config.yaml
n_layer: 14
d_model: 160
n_head: 5
n_kv_head: 5
head_dim: 32
d_mlp: 640
vocab_size: 8192
activation: "gelu"
norm: "layernorm"
norm_place: "pre"
norm_eps: 1e-06
positions: "rope"
rope_base: 10000.0
rope_fraction: 0.25
qk_norm: false
attn_scale: 0.177
bias: "all"
tie_embeddings: true
parallel_block: true
extras: ["capped logits"]
init: "normal"
init_std_qkv: 0.0223
init_std_o: 0.00422
init_std_up: 0.0223
init_std_down: 0.00422
optimizer: "adamw"
lr: 0.0036
beta1: 0.9
beta2: 0.95
weight_decay: 0.041
lr_head: 0.0138
warmup_steps: 422
schedule: "wsd"
decay_fraction: 0.922
decay_shape: "linear"
final_lr_fraction: 0.05
batch_tokens: 65536
seq_len: 512
doc_mask: false
train_tokens: 369900000
steps: 5645
dataset: "wikipedia_en"
Each number is 500 + 25 x the weight over its row's rms, rounded and kept within 0 to 999. Layers, rows and columns count from 0. Numbers have three digits each. The size before them is the row's rms in percent of the matrix's.

# layer 5 attention query, 160x160, rms 0.0935, rows 109-159, columns 80-159
100:496509492484500509472483503501550530491472559464464513507483528498497539522481466460507498465501517520441531520520515480468468495456480533512482493497491471553510518523494504500498479472502486552489500514507527450512474480498525483460453487
102:522501490481494473551498533517493489549494481520488457541471517499509516509546451503500507446520484527501534492491508478508514504491517501498500490518481484541502468493498492501464479472560511476461475537530456526503460530550532459536480462
091:500508499512553500511505468508524530485495513468470525500484529519496488514474488485529457501491493505502488497498515476497507496503492539500512523477511529543510515493472465480524472507494505506503504500486476506494504484546473537517515532
094:467513513498471493486534457521437467459506519484472482465525476488511533494491491490485503552525526475504517505531533500504533486482490481504476520506496439454534494470481457526493503526534544514520526499474502511479506504496505516446519531
100:514506453477502472507514494528485474501503475508499484516465506478519514494500481492508524506498501570488467504493528478502547530485510467494491493486479476527481519453506483510492484458547512480471479517519474550496476513542556534489518496
100:519499495485488454525491532496474503506500471481475505504490509481510458515484497473455461480553492529499464498511507502502497498497489547490452502474485550550527498487519475503503510563462496508486485513494481519494533542535555522505485562
087:512508533492533495482460531483507463496472501528522495446524483489499507505542503499465516479478499470543495506534490514501480516478480524497477493516485513457507523531523514518459498501477508487481512486486478484462531476482560505487496506
087:499495434485530516507521511506469467513512506525547504505538495521505472487499512491493519505485499456505504482481493509507499486533512464502546494540534481474511452510508503501475524493494486511481543495534482491520483519474483456502498497
099:516517527524514504505527479512534510523480516488476486495503496494470502517484536499499508504515498523469504503519498473508452488504519456520460504505473427509505518549482500525467494484493479495482522541534536497535457495521496479479534504
099:524462460494521520524526474473479501495563494498458467507435524543501445502531473503493452501513497507515487516517514488499529447512521542494489520503495531503510486511459440499475467509474502488539465471508513496517493520513500533459510471
100:506514534579473493484503521483479491538526530494488485514552479452466498510499553491501502512515491492528465474436490507493457497504456480491501514507508490495520500504508521525463522525494476492489542561485514478509506505522497511505502528
097:518492480511457487501525536496493490538538454513450495493470494457508487505512542507467525486514538544474447497498452504499489518545494500514495525486504527515472499532479521532494484499474446490499526495536518485503469526518512464502478507
091:503481481482490549483466502476507522517507547507523504486476492507473501499476432485518545521506507500497507513517495486506493445524472477508527469524481479483519519518495510530481537506473490504491494484501520508531549492471494536463538512
099:533516448468517464511525513524515528512495522507500479540482538487515529502514494504514517441475500545495492501530511497508525531486517512472493500487500486559462489498509507505500469453521487492455478510497499504514455526522513480508453471
094:512513529498481488499462477464516496468485516466504488466525483505473494491499565478494468538470534480511469499546481472526501523499468563493495524465503512500502540543543484516491487498452514482539499465468507489496511497492504554455507528
099:495509492521504493511492511515481471487505495509538469497517487470491497501502522495482535507499503524510423498460510498507545513525487499486509510487503494455493536448517499513475487484533495498483532540529488545486523495514553538511529523
096:530488458466464489445489508495455543485482530520560494497462516507509551505484475499480507520498483499470519523510529497513576501509483484496481469520495505489518517520489551504539513471493490511477458507491451493494527525456474493486477486
098:483494552539484515457510485488488485475539460482480505507508491503486473482459556523513515546507517512519513499446463511488491529506513468513535524508523494452484478509459508504529490502477486500566527499499519495495491469512460473498488489
096:506497501537482503485472497449497511520518522485511448496499465483465517498516521488478517535502511505478473501490476500517502461513468522504517510517511528471505510546539547527478505484513494499517505518513511447516479495473495473497490480
069:444494505533444531491453446517506549468516481512540520492494453511487487499521498511486526496508522518502503527451513499508512480498538513502483493533492513491468512493471542486472491482491469442485465499506479461523514486505490505540488478
081:504527482507458460535504526468507529534491509488554508463501523470507549489496514528488502455506472512462503495518524566508539523476485458503493514480473496468530518492500475472492539515488500503510471511486506509459517473483508478482469510
114:495497520524466498486496484483508508465478491498481538507530501481482497495493470476525500468535524544483463536493480458530490480493512501514489493498489551537484529502501533497503503511430487471497527487512537506528527528528546496476525548
113:510469523555526492494506452505509565527503541498506531509497495515504518502476499485521501450519508496500484513488543523506510497489493476474514487494492516511461553503488495511513492436495498459471509507545517507529477478534520513464495515
156:478451528537491482543476499503502507494503460515496504510504521476467510469504480486515490475533492524518489548484503449533471466483529472547536459500481518525474482483506494465497497504425509510496522481546488461505490508520529469476508497
074:548509467487488525478515471510526513534476563486495552475542491522532491528470491488528510476498521504491451496495467520477507485526472542471487502483518501492508557517529538494494523497502491470502519466479538527484525483507553511468508566
100:516497538518476494496489491501508471470528495533476521452498503515516489479522522477539528542473518451523507501475504526499488491497490502500479497534493493485446493482469504453460467542476511533492449460507499482516518515509523502498503526
100:514498518498466490470509557546478528502506519522534478494426460490506500496531504490496505496467489473499522509540488520529512562500480493484487527518514492492490438550476487517470441489532529531491501519483478507493498538464463508527490469
089:523501521482535474487530481553457508497534468531455497483496506503516506522471501504463485493438511506534504505487474509470542498525533499500483502501509495489447485476500514499495464481487478498501481478488486501503530491470554498509524498
098:480475530500542518481491486534528464476492457550447456469537474504502510497466568484504519513474502516481529504488506518478468540445480517513479463534513459520460487530506536455498517491517485481489526500473460476510505489493482501511483462
091:452500506539510501498533487491513454451508516521525498508469465483496505494498516508487538546513476526509540508490532492508486479503536474490513497527518505504464454441515481511473506516472486504517507517517515477490482539503455525521525519
097:528504452517486479509449479488482510484529532492528514485533508531488457499529547505516485487501456497525548491517513534493515485501528519491482527525488520462526496460497522518484486520519508511498526502476470519477502514507501485514505486
090:531496467471523502466550485506503490499503529485506526516509468521494496493525447513539478520501500471506449511496539486477468474457525526493510519527497545497534493450493439505454535488530518535505500465522533506474505497491495521513500511
104:474489555493570525516458469512501550459560497524500531505486524499490492498502514440497491484521492488533551491492507496475515471508487500499489509463514545509486586525529500467530518540449501528512507464471510471523559480502500497493486549
099:461480495484520505474485506486506508464464477520481472504478508508502504512528487511430512472503534510470511509492495483481553524482482507499462474510492488538497516541541500475531510502545501499447470485482528480521529482502491492521501517
090:530526523548460500482483465494521555489476504495498493483515475491500490519508552501468506435465503505517518487471504536487488521531485463522473514500509522510468510532486485491490485505477503454513453473529509499537557536477514491481484489
092:491523551514479540500508497477485480495478466476492491491510505507494529480512464541519496533477514475547550503513492446513516498511532504499483502503489517441483479545495507504545510529463508528502546502522475486481545546515462466532468480
091:498496493468451487489504495477493496491511499496511547503500534490528516480506550547521516498458477496476474514492464458514514551520447503462541513448486479518522547526518488466539485512539503518488529457487499499497479522490525540500467543
097:502514510501482472508524566506465466477511472495467546505513536499448512513499460470530541439467494506480463500512479484510523514459517523486485523526515475547524522482505513483498496517503530495490526505487507492510510490526540485501499513
096:519502524522482514440553513503520524530496468479486485514470470460508489507470501493513497496491491461484488521490474475534492499532475456500500504512482517518520498555475486550535473477470484517493486516532520541492464514475499486505514470
104:525512515524497510546480536508496501459527471499523454511472517514459521480546534522534466471510463502517536503516543502498477469452518530491501507489510517488519444499511473471488503485449559528523519474538441479530504466503502484530474477
087:529498514517510525499479497482523486517460538530488503512521501491471514504499429478535449532503491454496478508492551530517498464472524481479525510556492477511503526487561517486452484522506468535463480519487476513530520528512487511480494531
089:491523506489540494485541503477545507499528477481512456529524463493521456480511502492545477544511480475494504491530497481499472463486514504510503501462489505488480492519471470496510474492500519502545521423515520486549461500495525509540524498
091:515475499512487516509487496444496508548520538528529521532509492507506495515541491467460526497533496471472493503459540519492492417516468466488558486505472501522508514472523490492456542486496499488498502503555495513515540498496520516464524469
094:492504557506466507477482482522475498479489463462476544471549476508474481499520569492497481521520523490502516488452503531492481521507467507512531469475518499483520504512486521473489473519489508466528522467477511453525519488544495526559474502
096:527528534515496511527511483503487502472535470501515495489468479497481503495520500501508532457467509481535539492482507508498471503471500490525518517506522531476517443485455476477499516483501515527524469535552457475472484483486486475526491449
097:473493469534467544524459507450498458509489449498474491492517490489473533489511503528483503522493497529517512484528505544499534492492513459504499508500526458495538500454469557495494488503525486495511507536491516488484458491518494475529520493
085:490495509514493539465482523476500525500504496533564499530526489484462496489505473494471532508476484513534495492482530538474489492546485460519526471544499450462448501485508550500500501504496492448515507537481542505509487502465485448513512491
091:518493468497521479468498480549494539494528566476573486479473484478495491501503493497562502506530423495504499502515507513527475480511510502485481517526503546533462499545524501543510490513517485479471553484524463513521498522483485505486535538
094:542514479499497474516473505539516564458508525503531533520489488510493485499486462449513494505522490439521490491509535499514476480549496531497534533496477455475505516497484493499503526478489514513514494478489451512510485512506507510516498555
096:504491530495498508526521498521520499495509546471512496518519503491538566478517534536520539524463523460471518504473483484493479543503465451519494492461491512482514515455511464483499500447529536490518476517517509461461465479479458540495517465
094:469489510481517544477497504538487530426494503506495492488465461491514487497464522475490516533491491450494535499479540519502493535499469499508489522527493492539506540484498511513511531490531439453485475498524468469498448502493487479542520528
# layer 5 attention key, 160x160, rms 0.0859, rows 109-159, columns 80-159
101:477503523495475504490530496496487489519490507454444491490509510461475467516535509467507471533513514521483521506478530507472492511491529412497493512551529536512487483494500533493482545452524511525495525445467503501495497478544517502498468521
098:523477517495522484500485506512529517485506478485477503515505501469478520501495512490539479539494478523487487552568496491512482503469515538500436503514448497537514497505500511504522441491499543481467524528534457498515482491488528500531500499
100:484494470485481522539489509526450481507490516494501506506460524505487460485525505529489493451476520480528517508478521465491473505538513481504491473490486497521467507498513503473498535496468499526490534433530562496478476538499512509492512525
098:469506502498452489489491463488524512511522546492488488487521492564476504486503513527516514494512529536495515467467503495503504528486471409520540513500491497479477477498508500475440539447525481475471513572522491480483498494555493464472546471
097:496498509483469495505505474497505484506482484491510465519507538531490490488493515510511515505517482501489537537489506452478496518486491523518459537477436444508479527511486465531533466485501500454444550551544470558494495515495503528514533487
099:507437462507424448515504521515472500551502523493480512502488511514530512497505476552483506512499494478485469469540501497523486471501568496491474498475498488530478511556519468500515500512481487521524520486513487503506505509473492485503502522
082:521479494521476529475522486508500500539522498520504545513500507498493471464567493466522522503530519538489521502475457459504490521479537483531499486518516513508561446529476492519447470519492501535535479530469458487517536483518489498499484460
092:503536465501539482477477509492496516475537503523522500478466479500540562510431473472496511501492506499550470499508493513511501481526487526497527497504521504465567511480496509508467457533519487484470460491513477526496509506506527496511488504
102:520515522500519447499526526532546499521488496485475466510470512443487479500549523446475497506527479551488491552483496530517485519483494477516484494522483523526452534501509506548485518492512539515473496496510528497496454482516547523484481514
102:499494510527492504496520477461480494533462508490509476485427503514489525522497521541462504457414481520546508475501496513498531545533514534524481491479471487496500484526467498508545511505479495505504516532495459493518505516508536472475504520
102:508517456527438464461504529521462499510556515494489542505502482475496463476492535502500554500499521519496477523486492482528513472473514488501517476485491495517532538479517524500453498524506509523531483525536504482531481515493506504491492510
095:510544480454528440481522520460496487487495452526497438503472559442499516538486530496484487556520489526469482489541502538536548492516493527484528530513477497533483506514520520538516466503519476505494478509488502505522483506495492529522497538
086:520530508536458497483493480461531513504480505454500505444483487530506519462484504464469511474529499488518522484464496540506486557490484467505489490509515513474529518520466534534526523504509488502487510526458472561517530473520495456481492521
096:479468473512536508497539497515478529515515490515475481570523534453489484513518501481515502506539501523512490587521517489471509488501529524478493540500482497524465456477476478478530465480489454470489536473535497506532492500506553521540495503
088:487496523511493503499544488515488470526491525515479554516501455480496450487584500517488502494483476517482511455485505484482488505502521460501545531502500543544453468495470462500486533525500479553564478538494507493497512494541462533467494486
100:497509505468432497489510520517474484488544518530530529520499529517496470467497522517486532470531498498507511539486494445518535501508491500502465486470459459485560517509514469483489484530498495477471513512524496528479502547485466513503522496
093:476440498468466487491478508442522520509499517468521488450500489512524496524461451512497531487524509471502486500505507538494507547506459509472506488510502496519467517542505557489563510508497473464488520498485484528450508469501461479525510459
091:484562506452538550504491500467498462455479475503514492505534500488499501510466547494516510494509493496486483494477505476492553490516429489518529525497463498478517515449532546538531524500502507525503482526499545452489469469486513527485538490
099:501499513506483466486527501511487482483497479480500481482458463436499479509520556480477527517482473530512493470487494513531544527488480495493513498533500529544509543513512511514473516529502493497548470537488450506501520500532469529502479490
093:493481489493475511583493518486471538505504526509518540515545492499529544494472464522497494439523483497480482507460515513518447511502482461487497503498510485464525512496506495517478501451456530505484486493485517531441469461468498498458528492
081:478454491511513518470459494497462537525535496531472494501450495476526472483527508514490472489516542471544532499514509527492486476537513464492538492501486557504471498503492437521531487480537486526474487477503466500523518512485510539528526499
105:503475475495497487506474533549498538481500527523519565501497484470532455503509464516484503483489479487513505521511453495519494492540496482548502464501487538500521476488511493479481507535496469494469538450458492512462512547527489503502523552
107:499525499486518481522545474477523468530482458526486449522532496503458505475504475443508466502490506497474485494560491460498486487509493545510500499509502485512506494525491474481470501507499526537519486445488517522545504522526509528521520512
087:496482483494450501503503518505489492484482526448470531472535542492533478460484481503485501475463497504502496603486494521502536520509512452589492493533498492474500490487466518499561453525488514475512484492472520517474495462501511482487485516
135:483536545521549514468505467466524494546498486513494468508502494525475516529491505472540504539483508479485501428518521469476458489469480550440492532480527492502487520510486481497484542498495512504523486512521486472543497500491491531504480474
106:556557511521487524498496484483506489542514530489474487472488519559518489535471466490490498506474504473511542456506506516444513493499518510450492553515510505496513527492466482542485564526507496520563500512507538483482497495471483515511472492
094:518499483520512500527500505483478535544532482519506458520522518505489494493494503508522509539473496489499494477515518529474509506507451497472489515485497479507526504444481501504477526544539532504510465534501505445505481516505479465481457459
093:504483511465504464513547525516520510515473475486478490530470492523525492519483522512517498510480517494523495481443505527503502511490450522466487512475484470511507565516497498504512494459521477489545493476472502533478528514494500524441476499
102:508488508510499484477486482508472502500444467527464490467545487493507478497467525533514500517462536488490469506497488537451504438493518547527503502503553460488501530487465509489474519524512507486530474507457524492491498513514543517486479465
096:516517469527482514516506476472509486529515500523486478511458490486499506507507522465483500453503466547536528572512511510488549448471546515492501539500504428510487468516486473516456518507502538531527488492486523478548492474487505500462509487
100:527472503507536506514510517461524497464555515541525448505510500534516464500494501508497482479495472472559511487462502478484509446447479465495480547495521500488516508531501510492481510471544513496485545564508511490515513504505478474505523490
090:509535497509519546484510514458540482523527496467524544510481504508500463484498488509508510480466489472515541504488498480499522476442499481489495496490467515510540511488530457490466516534512525493500492501546516468504528467501494484559535522
105:489466528493472478507517497485495511463500527523478503510514544536516503486506536504494482503492489531537504495506474508506520485441510528478518513478542547527510507507510521532551502512462440496514531456496462496500524522495502462500496497
099:470457490486507512433465469554511520449492444484466502487492512499508543508441513500534520501494484511496463509514497485497515517510481524507497467533489491496565467463513488500510464515494490524436461502508487512452508514528548503504472511
097:501493485471537498538489507547491474489493493536525502484459474551491528492528526487498449506466488511511491499518509477470539507489521472504457495531498501493475490503484474508471489464501547503494471475466532464484526534547493479489485495
092:531468504506475485521500497489484534466514534500541503460477518522477487523510515478508485512506515505547539446494479526513491521543455494486556537499541462492456509496478454496530491496499510514517484498516468455488525502447488500513499500
099:477471492526479460508496488452463513487520509526486511493476566504522521491472477484504486527521511516506534495499516466505501509466476523475547503480509501520481538550493478443489506499491513478491522479533474536510507507456484494519494526
102:495521529514499433435498475537511504525501450492526538490531481503481473523473501501480540488495507530524483466463523494541524524514478520491531497501472527517500507484474530517474458486507542473481490487472517518505521492511540503522480478
099:461530486482498531527540482491501520512505518529537520484451476493506520472512503516530535502453491483497511480505518492522458532525467472496499491507522494539459500533533453523484482521482502511469496499545517467484485505481492488473512474
109:515447511512504487512476555469458502466496443486512510513501513551523513495526540486491477474495504513499510464497470500512488454473496539515504496508554519459517494526454525515477527556523520522500511519491497491517507447473483481532514502
091:506461479532495517503421455513492520518487514480494501495506507489469476529528520530462495475492478530517539501521526516452534478491466449490512517506529498530494517504469486528459476476521543495528495518549490476519529501496493515484510439
099:520523537504499508522496522503521508488504475471526546517525503511503479483468525467550472521539481496497475511504444473541520494475493510498525485467510480492444504555535497448517495494459480527496501514531512507482509495495484511526480484
101:515496462503497538538490494511529493461474532521492485507480450533528509496563472512486464478484474485477474523487523478530469492470556476488508466510497501500532476456530462509468528505524509529546504483502527478469486520507477499494530527
092:473505572520492508498526502520479453489518483527511510466536495536482499479506548537512490519489510496495543463479488527519514515460497489516513535497492519461478489480483504481512528542511527448538460523440501487502510506505498500523465538
096:545528521459507463502498530495507472528473485481496481524507454528544493508514532529512496469460515483488504461480491490494535501481471478512499503515494506514494505481433524501509539527509513511488474456473514503508517447483470450535513510
097:532455546503466511440483500500493484546495531484497527513527482494447475529487502502487483467484488471481482448443506512532491471497481471530526519511492465502508518528443505478486520499524499486517514545500531498538485502491462526537493490
092:476512474437511509556497496512502532503472515562494474534528498487489479514519488529499491491484485499471492492417539518472505471486495507507497479517508460503494549500536514497489516495491487478525510483458551457454529466500458508439532501
091:504491469500528468540470497468497544501511489496523506497500539535457516470489497484507509500506502544530501512536482488491507508508526494484489443479557509550521495499495512545480489498476519502507503494508495526515485499510495484447505503
100:508525487461500505560500501492493505494537518505495521534548498488521472478501511504496516472513445505475538499502498500523481499504493497497508514439488486515510513494456496489504526529480516476490543554550471495511496485456446475484518452
099:527527484482516500487543507459545498518466516462457493490508489556513525497487446508498459532498557516443501510501489486494510527477515530497508468492469491475532510502499489456536524461482474508511524468522508484482468477465501513506520500
099:513536484479503508467510457537527504557494481484489519506472475553535542449452524516549513493504494476489517515485491486530485485506517487512503509490483472519518502450497507560488544525471526476483521513518467496523516469493455484495527502
# layer 5 attention value, 160x160, rms 0.0639, rows 96-131, columns 80-159
102:530497497508468471533493455518500474492503536511503533501497487499518446513505540510510491488501518527519513498504511466502502496527505510507504501490508516456471502526485480498499517519495486485499494503495483462475526481515468531500521442
101:486509490565495491482504568512493494484512530488462518505482503499501510495482482470497514515465501496515507495540513498494537470502494508501456523524501480536499489434480491511511479569520527500521538481533457551488458510453526511503460497
105:482498479523509501516455518498485520482493490485500506482503503485476506498519474466517487481518471557510550503509488505509486460517530523497516517516519510522510451508518485512471516513446460484479502540554446494460484539457524500520468487
077:491484541490541505512521514423503524514497454506442524503554506492470467491510544504465506477508512516482504508523477487468486496486512532494483500495522442533509516484520486508489487514468504478505491493493521467529483529468476545483499477
085:550513523513488501469513561566483480488489449490466498524480489511506468503473519470522520455465471487544499491495540548520507500543497508500539472497498535516506504469499514493492489529469491515536523489458491521503487470473476482494539502
085:505515467521487494463510475536520505505505468493567505485458493495493462492523468504508521511511527489527482490494520476494510531493494481505507543526492476516429448531473494514510511493491535507502513479535405499446511521477472484510490468
095:509507510485515519486485477503486478477507504494525513519512487510508455500495584528532508483490532460488490501492512520491498494529490500509570506508496499481458495472452510482523526513478511556538495445483525484469489474466461574492509482
105:479479505502466483491529515515481481487505534502462490492451512501518508503488498471484519484493512543527499499510496461496548462461486513499458486504512517503471524524505502515453488515513479443466542488495493510515532527532508502527512477
085:538494527532509505433485489544485530501486450530485459508453482516517461501519508500523518475446545484492454501499522493485504517556485512507522519509505501487500522480478499527467507484517484478504470461480540499495511520518467541485473510
092:463497482533464517462505550531513480528504540506473467496483501518517513504510461483515500528483481526496459507488497484512472488519523516501470499510490555498517501519473486504470488501473482459483521451500505508511500509497507476501530478
094:469483532480516513490521517472483481504503551520463439524464493529511470491534498515510488531470499535511490509462497439488509491488483521505522492491524492463484543513502499493505484468515526484495484475521519509536547496509551488513499518
110:505473472488501521504447491507492501499520488513516470529481519516477469517537485461498510507544546488520545496508537534498519476437522522495525461497494509498471456473513538508498517489442479505490487503536486497548515504478479478517544521
084:486477491480475497480469476485480482540473450542518423485456516492489499506532493521482508475530563514462490502513483509470502503519500481498455499496493501503546463519470500499479532459524456513517502513506495514547518480499500523485477498
084:445508494527551478480533492539517526513490483498504523488505474478511550491513505538482492486506472550513478503531471515479485555502490485504554502505483485455502553539488517504482513480508454484474547520484537519475509511530531518487508523
104:502488477509489506475503456526490520507497511492462495502498516513518459508483508502505508463496491498506524514488519480502521478435512493484535468476505541484495489474505514513499486506517537485502531491470536498563488505528502469497532538
081:491504446505504536533493505499517512531511475497454437476450518507501469502509531532532513517468495517481537492526534518500481520410522520506523480512504473479486456474512528524500485508496540540535488533506476516446503501473514514498479515
114:510501471454502503502492522517492484442518534507474470509480501487491498519541453440475494488463487495482495500544496473522512499521514503513472502516492448526564475493490498493476533488502463490477519518513492485455484516474505491528549516
091:478483498493529490506503466500495478507495426508482476537517493494481480510488457495519504502473519508489527497550463453498530478494500493500523472506503488543515537485519493498513502464496497483496481515524458464472547501494471462528495499
095:481487522505523489455480530485494530480522493496450462517466488501516463505472549523505503497531526559527422500459496503475508511499488523499561493472511505488481483471497482501486475513514509462537483495473530492532513492523499500497494496
081:478491545488505490497505470552477510469521469507446468489486470495502488491494475504524528534529492508533483509502512493491515516545496486490541506494499470517515530494471483515512530496506530489492471487547487492520494533459468438473495493
077:531491488481535511494513448469528534517495524522529489474569478479501482497539539470528477484517489550518507512472494493478474436499483486495539529497498499500449513507507511519498517507504495500484487492484486531498469540472538536481493485
097:488493514525490501529518534467513523498517520501505493484493504502484547491502467486473485521537468515487450506496479496492483500501493523492448505511484460514553542501499484505480501529476508490504513473520503513473491518489514522496475478
079:514496489503511513566487500433522509499537515511506460472515514510488476496480479492496473539514513516491482498473492495501556462487487511501505483498518515473547455460526489518504498512482524464545501512532509470506479486521489568504502439
086:481505471513496485503513470463516506478530478470481520499569487489502487505492525477498498455491492523528472503513490528503510473527531481489477486508495542533551574518522476487505503482498453476495482503448444497430475494525467483509551469
088:493515514504503507491502499499494515482495536498537543505499500523518481493513504495481505499500548447507503492482511531502472520520470480502496504491496583474434523525477500496499495476524474529496482467473530491559468526539494544492511498
111:469494505478465481475475481508459508495517525496509497496483498488493492513577479484518498498535454571510502504530524475511517487477526522485446512485498496531504512500540490505476496477482504482477556502528492479467506495526534481513452465
086:519487471515476495516454452516482506475509486556519494459496506505501444496547475483501516531524538568474508502508498442494492531456482496498540500519509470493510451483490535497533517487492536495507512509515534511521503501484534475505502484
097:495492465542476518517516540524508490468507482531457464500470513514491455497511458455453493504500512539486486513495500483483476532482493506503509506500500486495521448466485487510475500536462495489514466447535507515485501543494537525511501470
093:503495512532513508470500489490519500444501446472493539496530483475477477502465514473519488479493501540514487505481472533486487453570514482499501522503499517514557501489530484498520508551455477488537504515487504488500468489467486504486493468
094:451492483523476512451463464525467502511498487516500469499462492482509456499540491522501514480542513562504499508523508475486492479491494515491510502496511485522442499443509516493458501485491501453483518499505521509495533506497531461506469489
078:518500469515514500522483547534506438474557486493503453492528508484525527506472496488521505425481503463545506504511519510523502501525493469499517502505503486525512535467476506490527488516440534496508479488487512519469514470511493508510501550
094:464504506458501511471535489486534492506485535526537502493462490474473498492516457514474487450497489437519538499510491494483489460491520532505429540508496485514495554501528516501513522487541489489464563520481457535472514511507523528506468513
121:472485474507533488494485507494517519510479456543514531523483493481499493501521481513529518496537488513503460502522541447501485472519503522499559485487512498491468446482530454499492498512493500533496511480522478513533514541536523558495481512
111:453498502493479521476486508480485468523515525492440555473519497516496458497552549517493529495458502474453496496455477490503487477478507518510538498497535507463531515535505518510492488508478483504494497495505438495534502518508502484490503517
120:477516498477487480540521480505500450498518513514488485475445473494532502501508497534463508513506525477489514507512515497515540497552515509493485525521503444493503467448476508517525478481479525500515489544543441515504494517465475508510552470
111:495494532504499478501479489479501491501552501492449491449512481491492467496505510523499476534497523488497503486494507532510515535507522513491470501488507427458531490478487457501483481487489544447487495513473454499549458516507446535505491454
# layer 5 attention output (transposed), 160x160, rms 0.0618, rows 96-130, columns 80-159
101:472466458489516539472505503501530510491490508554549486479464513530488525505516497504507501476508478509461508481481502513508505533493498477554486505484536472537439549502537468498458493486485499482467479486517513550547479528501538498494484540
089:537488508470510477504486473467497473486501504447480474507516513487524525527496455470509479485525518502519460498459487486482498472473512503459493515501528523441571499493461550498502534469508486477486498477460519460497535479539495537482529501
114:499475527509490513488480467521495487473471497500530477484506507548494479470514536502497487545484513481491499479483523495488485477481495502577456460484450535477517555505524510453545519509494497537530510481427525474512546476480458534458499519
064:502505486498461485510496521560510514484515490490517494519449503505542503525520493495481531501481502434518492549527519490506481515499462487509495506531483578475512483512457523520488499445534501546516546498504469506474524456515498491510527501
071:479533440451506476484457477478445519493461543523511489461491503501508544500491484524501488504533500547492472470473488485466500529449521491513487500514531487522504470500496497506501542500513526470449491488486494501510537577541499507494475462
076:509527539509498468479471487444468473506499483426469502484548475495508518526495544468545467495525508505493509440502482503502515512542508489478500470448483466498553511469496479510520476487508488479507506501444557509519474472523507526508511554
087:524558482504531473534498505488495487508528520513490479482477525464501509515525449482488497490484449501519490521531511470510513541486492490551449506510521500502471520487529448547463471496479497513449477512511467530527528515540559461498495554
096:499466470461522529509516488489528545530475502509501537513500506522504493486530495545516531491477489497485499531463519512477435516502529475496513473513530486502527504498477530470490538466471481499535484461513519462501471480485476481491521476
071:459521498453521471521503540472543472513504543519516497502535517469520512502501474501488520513522468522505491485526493494479510512440527504543503463468528503512477485489492495491484481477474518495516477477445524520542501516514501476485497513
080:523463516460529520516516464472502561529507480506507499487502527486517510445475491510499488477496517523502470475526513521470526504471505526503497519484507456482500516501497519488539548485520518479551492573498538501537471476483457487516476512
100:521483486498500485520523524517526539538491509524481549486494518494512516468526474535476528459474493497521513543508526522482465503438494472539491478513541518548485469499475495501481510497521476491502471494509501469504461500508463450493497491
116:473531488496510490458473492480464523495506497500480502482527477489498487441475488519515499511506488504474470531542505464469450504527457469595515527483511477482519507522526476483518470522521516516544519500500514456485519474494492504467495533
067:469556507498506542509538510503489519486569503461510541529508452489511448522450550476550521527506469467509518483457484490491473503543495509491525528520475496466515546524504484489503486481481504454519556507525510477502477489477510463534510534
077:547490535501451524533510510474539479494472479510513455516493496541490491498524523489486472507481550485497536499498490517516494449519503526477511508475508522549474436479511471480523517530447524509573487495526487524511461491517458493556522469
104:504464472471512498484488545480512497479497503506458480515512496519496458470507510517498505496502532523475477494542512498469497488515493499609482536517522487498451513553487501542521489527494497472496488482512461502482494500458462525507500484
068:536546566528508456481459523470487495502476517508498524511511518503500481511511462445454490487550507495499484519509471487483533482501412472477504482495548524487495499498500489498529499511468502493508486462462486507531528503466494486529504499
129:471496511527535515490507489482502524544502495528532524483491473475503518449477488531516462534533491524533518532493478521493421491485506482467544503506529481487467525514538476495518501523435507497542500475546519500536535494540518503469484496
077:497504505499464486509482490493502551490504512500512510475479508482530484478517541498495465513492482465496523498495526503496420465463469502508520489509475495494491497522470440516532520553471483524492540508482546500488482514493489517460527517
082:501498472485497492520482515504570502492480505516510510517493509499500500548532452512492513509485463503469512468502538499479475485460465503584488517501522500532479503512480522532503528498496517507488503445513438503521510486476503508520492489
064:476523483473540481461494528481511489470502561479503521485475493489513479546435536529526503478468516518506516485475504476497457506473518471549459461497521512488480458566495520494474484484515456449501528499491526507464512485535520527558497500
068:476531556481499500531499556513517468468496523502477468532500476512477498498507480515467531539505517465537524511546500473532507562551473507523484486473522540514514487509510519481485463485450495506522503515466501499474494484520481489542515520
086:492530530490501527496518481540487508513500463458484518483478474501505499544438515490504525520480519482465489447480490500505525529539499472434524557519515521491528472496500583479502513451539519490532526505475494470504522467497492485550490509
070:481496488494494496508480531555524509511491493527507508522504514502521472515497488463487569481532487465505502497493539473474432518509440489528485552499501468490497535524470522494498497481505491541431510512471469523518533481469505481516498527
078:476490523487471571502485494500489522486468507518503463512498514509474496490536495507480416543486504472467529493459486461509508506497498521507496551510470486510493489528496546519496512559493504536521500498534495505482486489506493525492479505
076:520491462499501506516515507505476460547505497498489474479537512506492503462503496518481503519494452536481456499507524510504575535486553534543485496465466455529520474476517500503487469495511505503468475527470501499483509484513465467482468531
106:490444523518497541481502490518506501453496505513512519509500514523477468498487528499520537500473512478488545486439473520477454498526483453564513456482523508478487521500478514513523495531508477511518492489480524469514506487457467511474538484
071:490490531525525504530558532523502509521493510474495479515507524529453490491456466504509489514524516501472514530512522500482508461541502491475482454468500491503521505474527458493466468448487492483509491466482467507516570466501509474489504542
082:528487556523495484523494503468516520548485502496475520457485520537542513496454475518525502456482499520487502450506516547453516503519527510505502500497499525510509478501501515540515508454522519475495541516490480508535510481498473489518485556
096:485520484486507510512465496505515482490496529505517456500490498498544489502524493492499475505491457476513511477515541460484470502492523574583489526508460524507483514515517520495485520520479516546453513496483450509514550518479521581510478515
083:534460536489504498507507517500505492500518507494510516510481515532481462499531511501538537511470477501492546489457510500459490508511481485573488451462507526470513508518485475521513496521499513535521511457489495468499502479470482488510512489
065:462538480488502545517465490435514541510465501479480463521526520513468503491506454482502472497477469511542500468528494476507521469498508558436496528495504533460489505500440496538503506534503537489545527500498470519503507511518512515500500458
079:492534516556469559512463491502469496505512485467508481514530494501513486492530519472505510554507466503497524513491468497518484508526511472468551504470494526533518483511503484464492524534478491542552467487513523459504446475511490497537522522
135:501500555493517547504509515509510527483551492521525457500450487495490479487513538511493484553480479449542576453486540535480484476484485470525505505566510528460470502518489484494492514508490548483510511517519465490532492467474472502490508453
112:540493519521492526501546515555486526504545497507486482506477467460505524474510488499505475498468507475534504539496512487540498475489493516498511471508450516482468460470485501513512515506505544479512473505522492523525489520462480506512547511
129:495524527515480452499468524513490451501480464442504471508506487473477539499479573462509572511500483524511492465506483545521472549503512472484508499487499540516523474477479530537497485468529502529487524495472535466477501493506489522543516454